python train.py --n_layer=15 --vocab_size=664 --attn_scale=0.177 --init="normal" --init_std_down=0.0 --lr=0.0066 --beta1=0.95 --lr_head=0.00705 --grad_clip=2.0 --decay_shape="sqrt" --batch_tokens=65536 --doc_mask=true
Each number is 128 + 24 x the weight over its row's rms, rounded and kept within 0 to 255. Layers, rows and columns count from 0. Numbers have three digits each. The size before them is the row's rms in percent of the matrix's.

# q: layer 5 attention query, 256x256, rms 0.0509, rows 0-24, columns 128-255
# k: layer 5 attention key, 256x256, rms 0.0493, rows 0-23, columns 128-255
q0 101:132107125103151123139138151134133110118129104115147143122115197130096127145147096130136172074126109147123116142134149125090143129089147167171122130102103118105126077155172136169156143147157121110179152104165102079108124115140141157143148116148109105157127115127084146163108173125098135157136173102142099126093129113098115102108122121101142129146108165122153143152134144127111112134097
k0 105:151136148134141168084150133141100136110096157172081118140170156131146137125063114129110111118154105108141176088108117135150134151131114091132159094119118142137106133162133150110157109136128131127105139152096138152170152159129158150175118183123127140129123090126113100114119114131133110165126134156105129110106145095164110145106140134173174129164121140106117157125150103141126112134123
q1 097:139145136101132111105120125130161098119159120095133104106140089173115169113136100129115114140123101113111094130100145098147128106132155145115148127138110128140145106127081145137095165143142143152161090151151173116183149097148154111129118091127149127142124137092156133148122136158155099161150084126179047105115100112115140139106126115150122147136136148109132107134087165149108139125127
k1 095:093119161110090137160094146136131145094106130131092137129171119135152152103171136144106095109136120127120149116150177114144132128140114110142093124076144103092117109102166118154146121098147114137130130097080153127136140142104038131164053124109111088173093150136126150108125102120160130135112134100104147127140133118121111156098123120132159104125143130171161164112140121111132105151100
q2 104:097119143116131104145116073097099128155152120090130164159126121143095140160151134133183183130129123092111169117109124131151132164149120144096097145095094141146136146105153143155133152157136143106088154113131132162149158132146133116145129160099139073130153144120130113116130108124140151110130101149172105152136111102113103126147114182107104128131094160101167139140124116135106120141147
k2 105:172127133144123166151124134135164143119110180122133120121091125149149128183141125125065097136084112082093125135138147079132137162123165098131130125117130081118132127118135151122141138193138100136170133153149135085108127156102157164114129133117102119142118116147141117136092157125128106158089142135100142118133150120114126140108093064155147131135139121132114135122107114107115083146106
q3 101:139126086086088103110131105123154121071124139161145148136126170152118128167128122135097140146158115147112121129117121159148125077129119086133147163118123117167143110136180105095127119124127152118107174094081152109093113105057105151179125071074113120122123112125127109091135141142145088136135125108152171144127139183124117158135161096111090124108125114091134115135104107109125129136194
k3 100:128102133140167149130146167148132128140112130126115117120129100175150132109142096074150140143067164140149083181114181162128121145120094144111134088119080128076113114113067125153165145146136106118136123174160100134106098116121098109106154128130134152149074124130125120122113069141133122119139139115155124083128086110145100115117139088107105157131148177121126107144117146183135136109150
q4 099:120128126135099154173120134125123106120119134154114180098164132103132146089115163130126117107138081128102099133119157149127134118152101083103141134117145145112165123133142156101116138119131095134150149131103156125153098129129113086094073154122114116115127145117159087107150131130161100112138167122118108110101100136106138136168126095178137144125111120112116113154122167101111173094135
k4 102:081126147124147146160098128172118126165064107096154104124115125164116157149102159112089149117121096120125143112133090146135114141116160133127123121125149184115109117140142102119117110117164125158090144134142164149157135106144159114100079124134105124136097158129131131136078141169140181157138104136118171172122120109161102150118144128110160152111126142141116157136151142094158096136117
q5 102:124120134102209098115125130123132117153116133110096112127105152143160123159148123144127150152152130153157103151131119093155141133127064146105117120126112121139159178113109096114136123119113147153135107102110153097091129172095110153120121123111138119131105142151151120133167169140080160140125162118106117103164155156113126114127120154133123090114146117141119124109126115129105169164174
k5 105:158125145101122169132134089147068144123135146149123158112129129099156150128114100133121134125133147098097125147145136159130119107140140110130084126153149118145115129116106148134126118115148108142146132123160142094093075090102136137103118120172146129167136147120151118123140105137128092153118156128129145160148085133168153112169118080143114176163107142134073148148116146111103107090113
q6 105:176153102130108155133130100111116161101165149143113122124120103122141107099136130119122072128139093142110109102137106172099157124137141109128150113135138150150140119165108165114116142117126101159176170122171111124160068151150092091125153080179135104100125113147122143095127132095138120112140115123107130141125128134124114116108125166119061126171151153181134095066097137159117136088152
k6 104:113117130101093151122116150113130113165065115105128161135104155128148143123162127132103157129131122094152130083122139143129115126102116135118147137139096082109132072093117101154095117147178163121112114117101128148076159138112091126136139131108132133138170131116153142098140149139113138158172131160137102165129084125147100105109092107101150113148111117138119101098152164139113158162138
q7 098:083123156166143188143183107094095132173146140087074137138121093186153125102138121137072130126134136145149100138067120110107137139152144144124129118118143153145089137118126087132123153102133131067168098110105101134138083143150142129137150125119118111100110118095139130101109122172111116130146130108131133096096130115123133135121142118148160134130157145097086150154137104135155129094119
k7 099:128172142104126088123119131128091124110122127118112105143112148136132093131146137126117113162171137119127125147158146154123118122137088141102135154109172141174125170128092118092120136133124129119134149113122104149141135105135087157157124115115191144108149143099105132105196125139113087142123120160187145158137119101129092127116103129129120086117118166162148119168098112122119098156141
q8 098:131132125102073103164123134133133108155135133141111136150144124103121146121113094119129110122157160067119179129136125118107130137139179162163133078117112132092112139163117103069142083136115140086146154116101143117145139145140164137125123175104120172072148145121107125139116098162132148142108110104150111121117132120123151156123107148160125134146138133125097134124142154127057126139158
k8 097:133073131126137173154097134101143109121114127140154145123135076119136132067087154163114149079159130162106103144153138125071138093138126120151134110094113133171121097088176105144142110127115131136104101130149130111139129095103142134128145110152161160147120092144155115126091145134138128102133133129137133146171168168109146107148113104100121154141116123127148120118108094122140126160101
q9 095:148136154116121161126127113136096156088145117134125129107161152098159096095113160135117135143180124127095140151131153144145100159116123114146152173161119120102150108085127108130142130154150128115097132118150093145122129119129103095097127165139096128124150127148115156106136136100106179156125124159164154088157130119131109125143147163098112123149123132142135117122094166137151137106120
k9 098:111157140098156103106110159113109153139104076156141106113113092171097133094137112120135132136120148132119111123111104099105143161123146158138098104103135091088139137128120118136125098108149112096128106089167159149167118089162129143138139154135108144119168081091159102149138153102092157103149119123168109151166135138077123118166165147116122135134127134127133097130208120091119122102112
q10 104:119123164120113120104137083145121102143111123139136123101146124134185134122164167107114102104110108120117126108134117150120122142086142098163142206099098156130099112138092152108106126154154149142142092125143141112093172102108156096120117147135102088128137091133123149146138144158123163149124117139109128131134119104118110134104135083122099175147153135108126114146114109126100123147116
k10 097:146107176124132147094138132165131173105118108102103124152139134133083122198124107144127119152147123120105083119105146109133091150130117166145098110120168128143105117089187090131105129117172115098111189103162097152181125101118079158113106141141095091117134162130140159096097141117149116115145112161128113127135119150163139138121122153086124117120128154172152102114144113116092107127126
q11 102:119122113142146130124117174079153167119109155117123129138109156117181117145153095117150147141099160111119153093157161183137110121168150146150151150151130132154150156103136116169110133106105105103140126142134149144127159118158105103118160124070128160077154111069118112139127156124121073132107129118159142107168091169138117164121158166144100091157171138087088118119133113083140129174151
k11 097:131165154124123096169109114108160135132139111085165115140093136150160143086108086163142152134103104129109121120138125116132136123158190118129109126173096136133184111154161132143141103146136124146123123127140101155122108184116137169169130103190094159122141129131110164100147160139105158145137199137124085117130157094137107098132144108090090126165142098141110084122121159134143090086119
q12 098:137115139152087160170083135118150125157133159096134144152126105123145121153106151139154114129137138135143077130115139113091120117130120140144136162129094112125084051119137116138128143134141177162095100100072150157147144101129088148122140129158145119110165118125152122140118105148089123114132137110094121085166091189111111091126128116121091119142161128126179131085173151142107127120162
k12 096:093082140147163102126110113146159111164128121158109126076126161142116112097144131135133145102131118145114089166118141150164108130144135161110110140117127128138133132081097172133118129161149112104147130157118157146144142092141153167126071140108125136110144097164141121185092090118095136138109158097120162113156158089131122134122088147134152162111126105109138108125116150173151130112126
q13 099:132127125088124119139106105139102130156115124167123104144113101137142091141090100073130119131139133170162118058132130095131153103168124134161116110110092141154143104110121153124154126081154118111126168116106138134126118151142118099144173117149108166124127120145152132139127140147131131100141133138134173124095138128128095159136170142105096170126116119092163130169176126177125144125084
k13 105:161129100118083131150107140124109123105108126101129161142153154132159115105126108165115161126153142125119107135111130124162109175114095116113128126102121153123137118161141078111123136155088138132152093118153155149148134109143094084141154158154174129189138112100138137161145109086117106150156096137125093136116166104151130128152092091100110135136147153145108137077103156127095076163201
q14 097:137090138168123123108079145146111095149126117159148143092093105148098122150155186110124149123130170126177123114144108148130117109145177113116121179100066132088099128147139141172145136122132131116132135136125090120109152178119124133123173148088131102178138146103134128099135104113099134117097097149138120118093138140127134140106120104134155103143130125136168176122117130127073159135130
k14 098:161124135122091127150148122121175114094098151164109125123143146073127086084100116115133165159120122141101164133076157106107131137080123159130153139102135105192133123117157174127169135113133113146127158122124130115161120104155144065101160096158148085107121134104168127133109133108158132151124136084102149158162175120095142124131102133099116126140126149106091133127120162090143148102174
q15 103:098130135118105125110170134135146112125148117150101120123143179095134126140131143121123126134159096167147096114076137172133093176175150158130129155141136153130113149142134116114135136115125121137130117116124111106107133202108129125102121116108079127154153127116117109106129103168183105115123098126180097076130136166121119078147156085117109186091158124132149123142136157168140151169116
k15 099:156100125136123093106093152121136113168113082097183158187156118076152116091132131092154091186121153079145112157129140121156090118137139169159122108094101130158095115133158112117140089125116125138154088140110137127117114105102152074142131113106144140165086156153125166132139130143071116073131177107135168171112096122165121098120131112111118106117095127143116143141154131083103110119141
q16 102:148112157116110137130135154116102096144121127140113100112136165137129096143141105137113091106148142124105122119135119117115090125125115085125135116136126124100108142134127178111128184169158138148144155151127139119113156119089155131120181179155148116113115102137141098154147116125129188124140130099140114155154151138158122153109090091148135148157115129150163076165094117073166097089114
k16 102:130161098106168096127109092147139138132117130135095113098112094142143113148125122111144161133111159097110143097136141121094132177146161175111126113095131135096112100098153172105132126118109150089088126093116092098138131133149107099106148134123147148110111167144113152122128114066109132124122109145140100110155147135108162192182156120094147122131112105099118192130210101130093127105101
q17 101:052153158142130164102100120089112115104102134154073118122127188115120096145123133097158151098105148114117120144154135094132101147100150120135120120095157111126065132103108113124141122122140161121147123141124106159182169111180135095157129114103104150144132120145138168160102134119111149118107154154115164130113122109146099118148075131120149133173102115125114123142140099082115134153142
k17 101:129167168131183127125110103133118092120098144095128130122115097142129125153117105162111127122170089097176145160080125107182170161111126124115155113114103121123145141170139112145118147144115094157117159146094139089124124096139115122146088094153102141143119161102093090114162167139160151151165113112098146109122163108088111124151172093140121076139150138121098102122110142157073128108103
q18 099:101132134174118101143100106141128111107124111167148153107119144161111153133104098053153148114144118088119147069127118141095115163096134119150136185133113149148077113113109092113147141100108142142133134159169123161131081109103129161092100154140148135148109114124123133130165091100111138133106114127104117142108127165106117133169129115135124096145151109139116156142111141134136119118151
k18 105:158134171137092162108122104116153091090145115136151116141159128151097150129150117142105148146132128167136132109063099142162105123159148145102084160099083139107115099111095134103109120141113151153119123072119077136155169129098095126150143131127071150121092125103157128108128111107140141086155144134168145125159147141149172132086155155119113100192151128104101132136131111144114132110087
q19 103:146139110085112139144131125083124129119076130125162143118121142114146105100136106110151139172165107110129146156147164124149166136106102142129092125084146134127077158119106150112111159122146109096126075153096117102145133104102107129103097167170116156157155143077134132108084103160142159154137157119110100117159159137130086120110113107133114124140119153152122138123143045093149129129158
k19 098:104092159130155131130196146119150143107149107150096141128093137138167110121121142105113105115121138136134117155117117141151142081147105160124146086149146134069158095144146118139122116126106102159103138085121145133139097101095137088138094148108129120161115130112095127161134163099114066102115185098072097128153127117107106137105107139116096104143115091139129159094128153124110121129113
q20 098:105144113152081137132129160129115104101139110145144160129118140149104098136104097136092153115135102145154104108140154147122099132158159135137117161155148162114138093150141136138099151090106149113123112152052187103116088127165109092165170124122125132190095100128107113089079186122106153120126147091148165110140139139090137165115123161152136128134109122132127137106130106137081120149135
k20 099:161163103122143092096161133161129094125137114153094109144111116145109141110113117131146167112077112128139163185153164131130141143130125117108110132116086132135156155141140124135136116131123147147123123135107156133161142136145133177150097122133174144118078085110165099131124148151100149120093139129143082120149122117134125135079152137156149120159143155104179169108185128107133137117168
q21 099:120139144117141145170100155176148122108161173136126126136128114124157146147142132116136101115159142170069121139105154123146086139137157137148113104169088138115142151143137095152126135134126110082124123118155099137117125159114162123149111119119158107122138102166133111138118155165115137136110123106138107137111159102127128133150115168114183145120193121141145142149110090168101123142134
k21 098:098089103127117111113117107085108110128110091113153102137093118139097089136118125096138140154124120155119126084109135106134153107190057117165154161156139136186085131155153129100176131116121146086140145138089146101149160139150075093138133168095156121111101152098145168162114130169120132114133112146106123114142152141121132121136156114154151093125122187145123093121124144123131119099105
q22 102:133115117140172144086141097101116046087154086138126134135096090121131153128121114116120122117118141092127104079157126150107169154100142123079132145143174092111133129151157148128104113141110124109175172084162144161136152103130138157097130152169133155119141144146121137143134124118132181145163108132133093080111144132132105141104119137100151126114128166122140151151159113131128107157124
k22 101:109130127105129139127139112122157151113077092154088121124141158149143116123132129146106129135163105144073132109129098124150116192152129122152150137104120159134158107139137150133145098128154167142124149145136147129143151125105105108145143111134141144126133143106122124124113143147143098102116104124117124170160119144195174095116149123135129161130153094126138113164112143127122157132127
q23 099:121136146122104144113148128122121139106137110118148127109101106144145158168127136126184168144126110112132138096126101121156124115149157140183132176150131110134100063111099074153189161162110156138159144124114140115147144125163171151083106078104146126121096153126136086153113175071146140130132135134106085097188128139144134129132114146164074167136117178092112154159121114089139162120125
k23 105:123104127115150202172103105119148103102157113135096163151134111107081106127172137087104105139133138107097141180080156103174119128168154124101134135108109123111114109131212134111141141130131135114119109149186158125136149139073130127168107158098113089122157132141117126078140124179134144084116162153111172174125134103117113158129135149131168117104107113102122099122136144143132114109138
q24 103:156133126105166109086103134105050083148090155165107110147124128120122178126092122143161152124094113084106147136150127148072160114130162098101149062115165124166117137101164111131179170113121129091133130134129162141111099158075112133131134127110125102102106142133144159090150113116180156123156095153091118169117108102101106108139113071124134124137095094131114145147124114134133135139109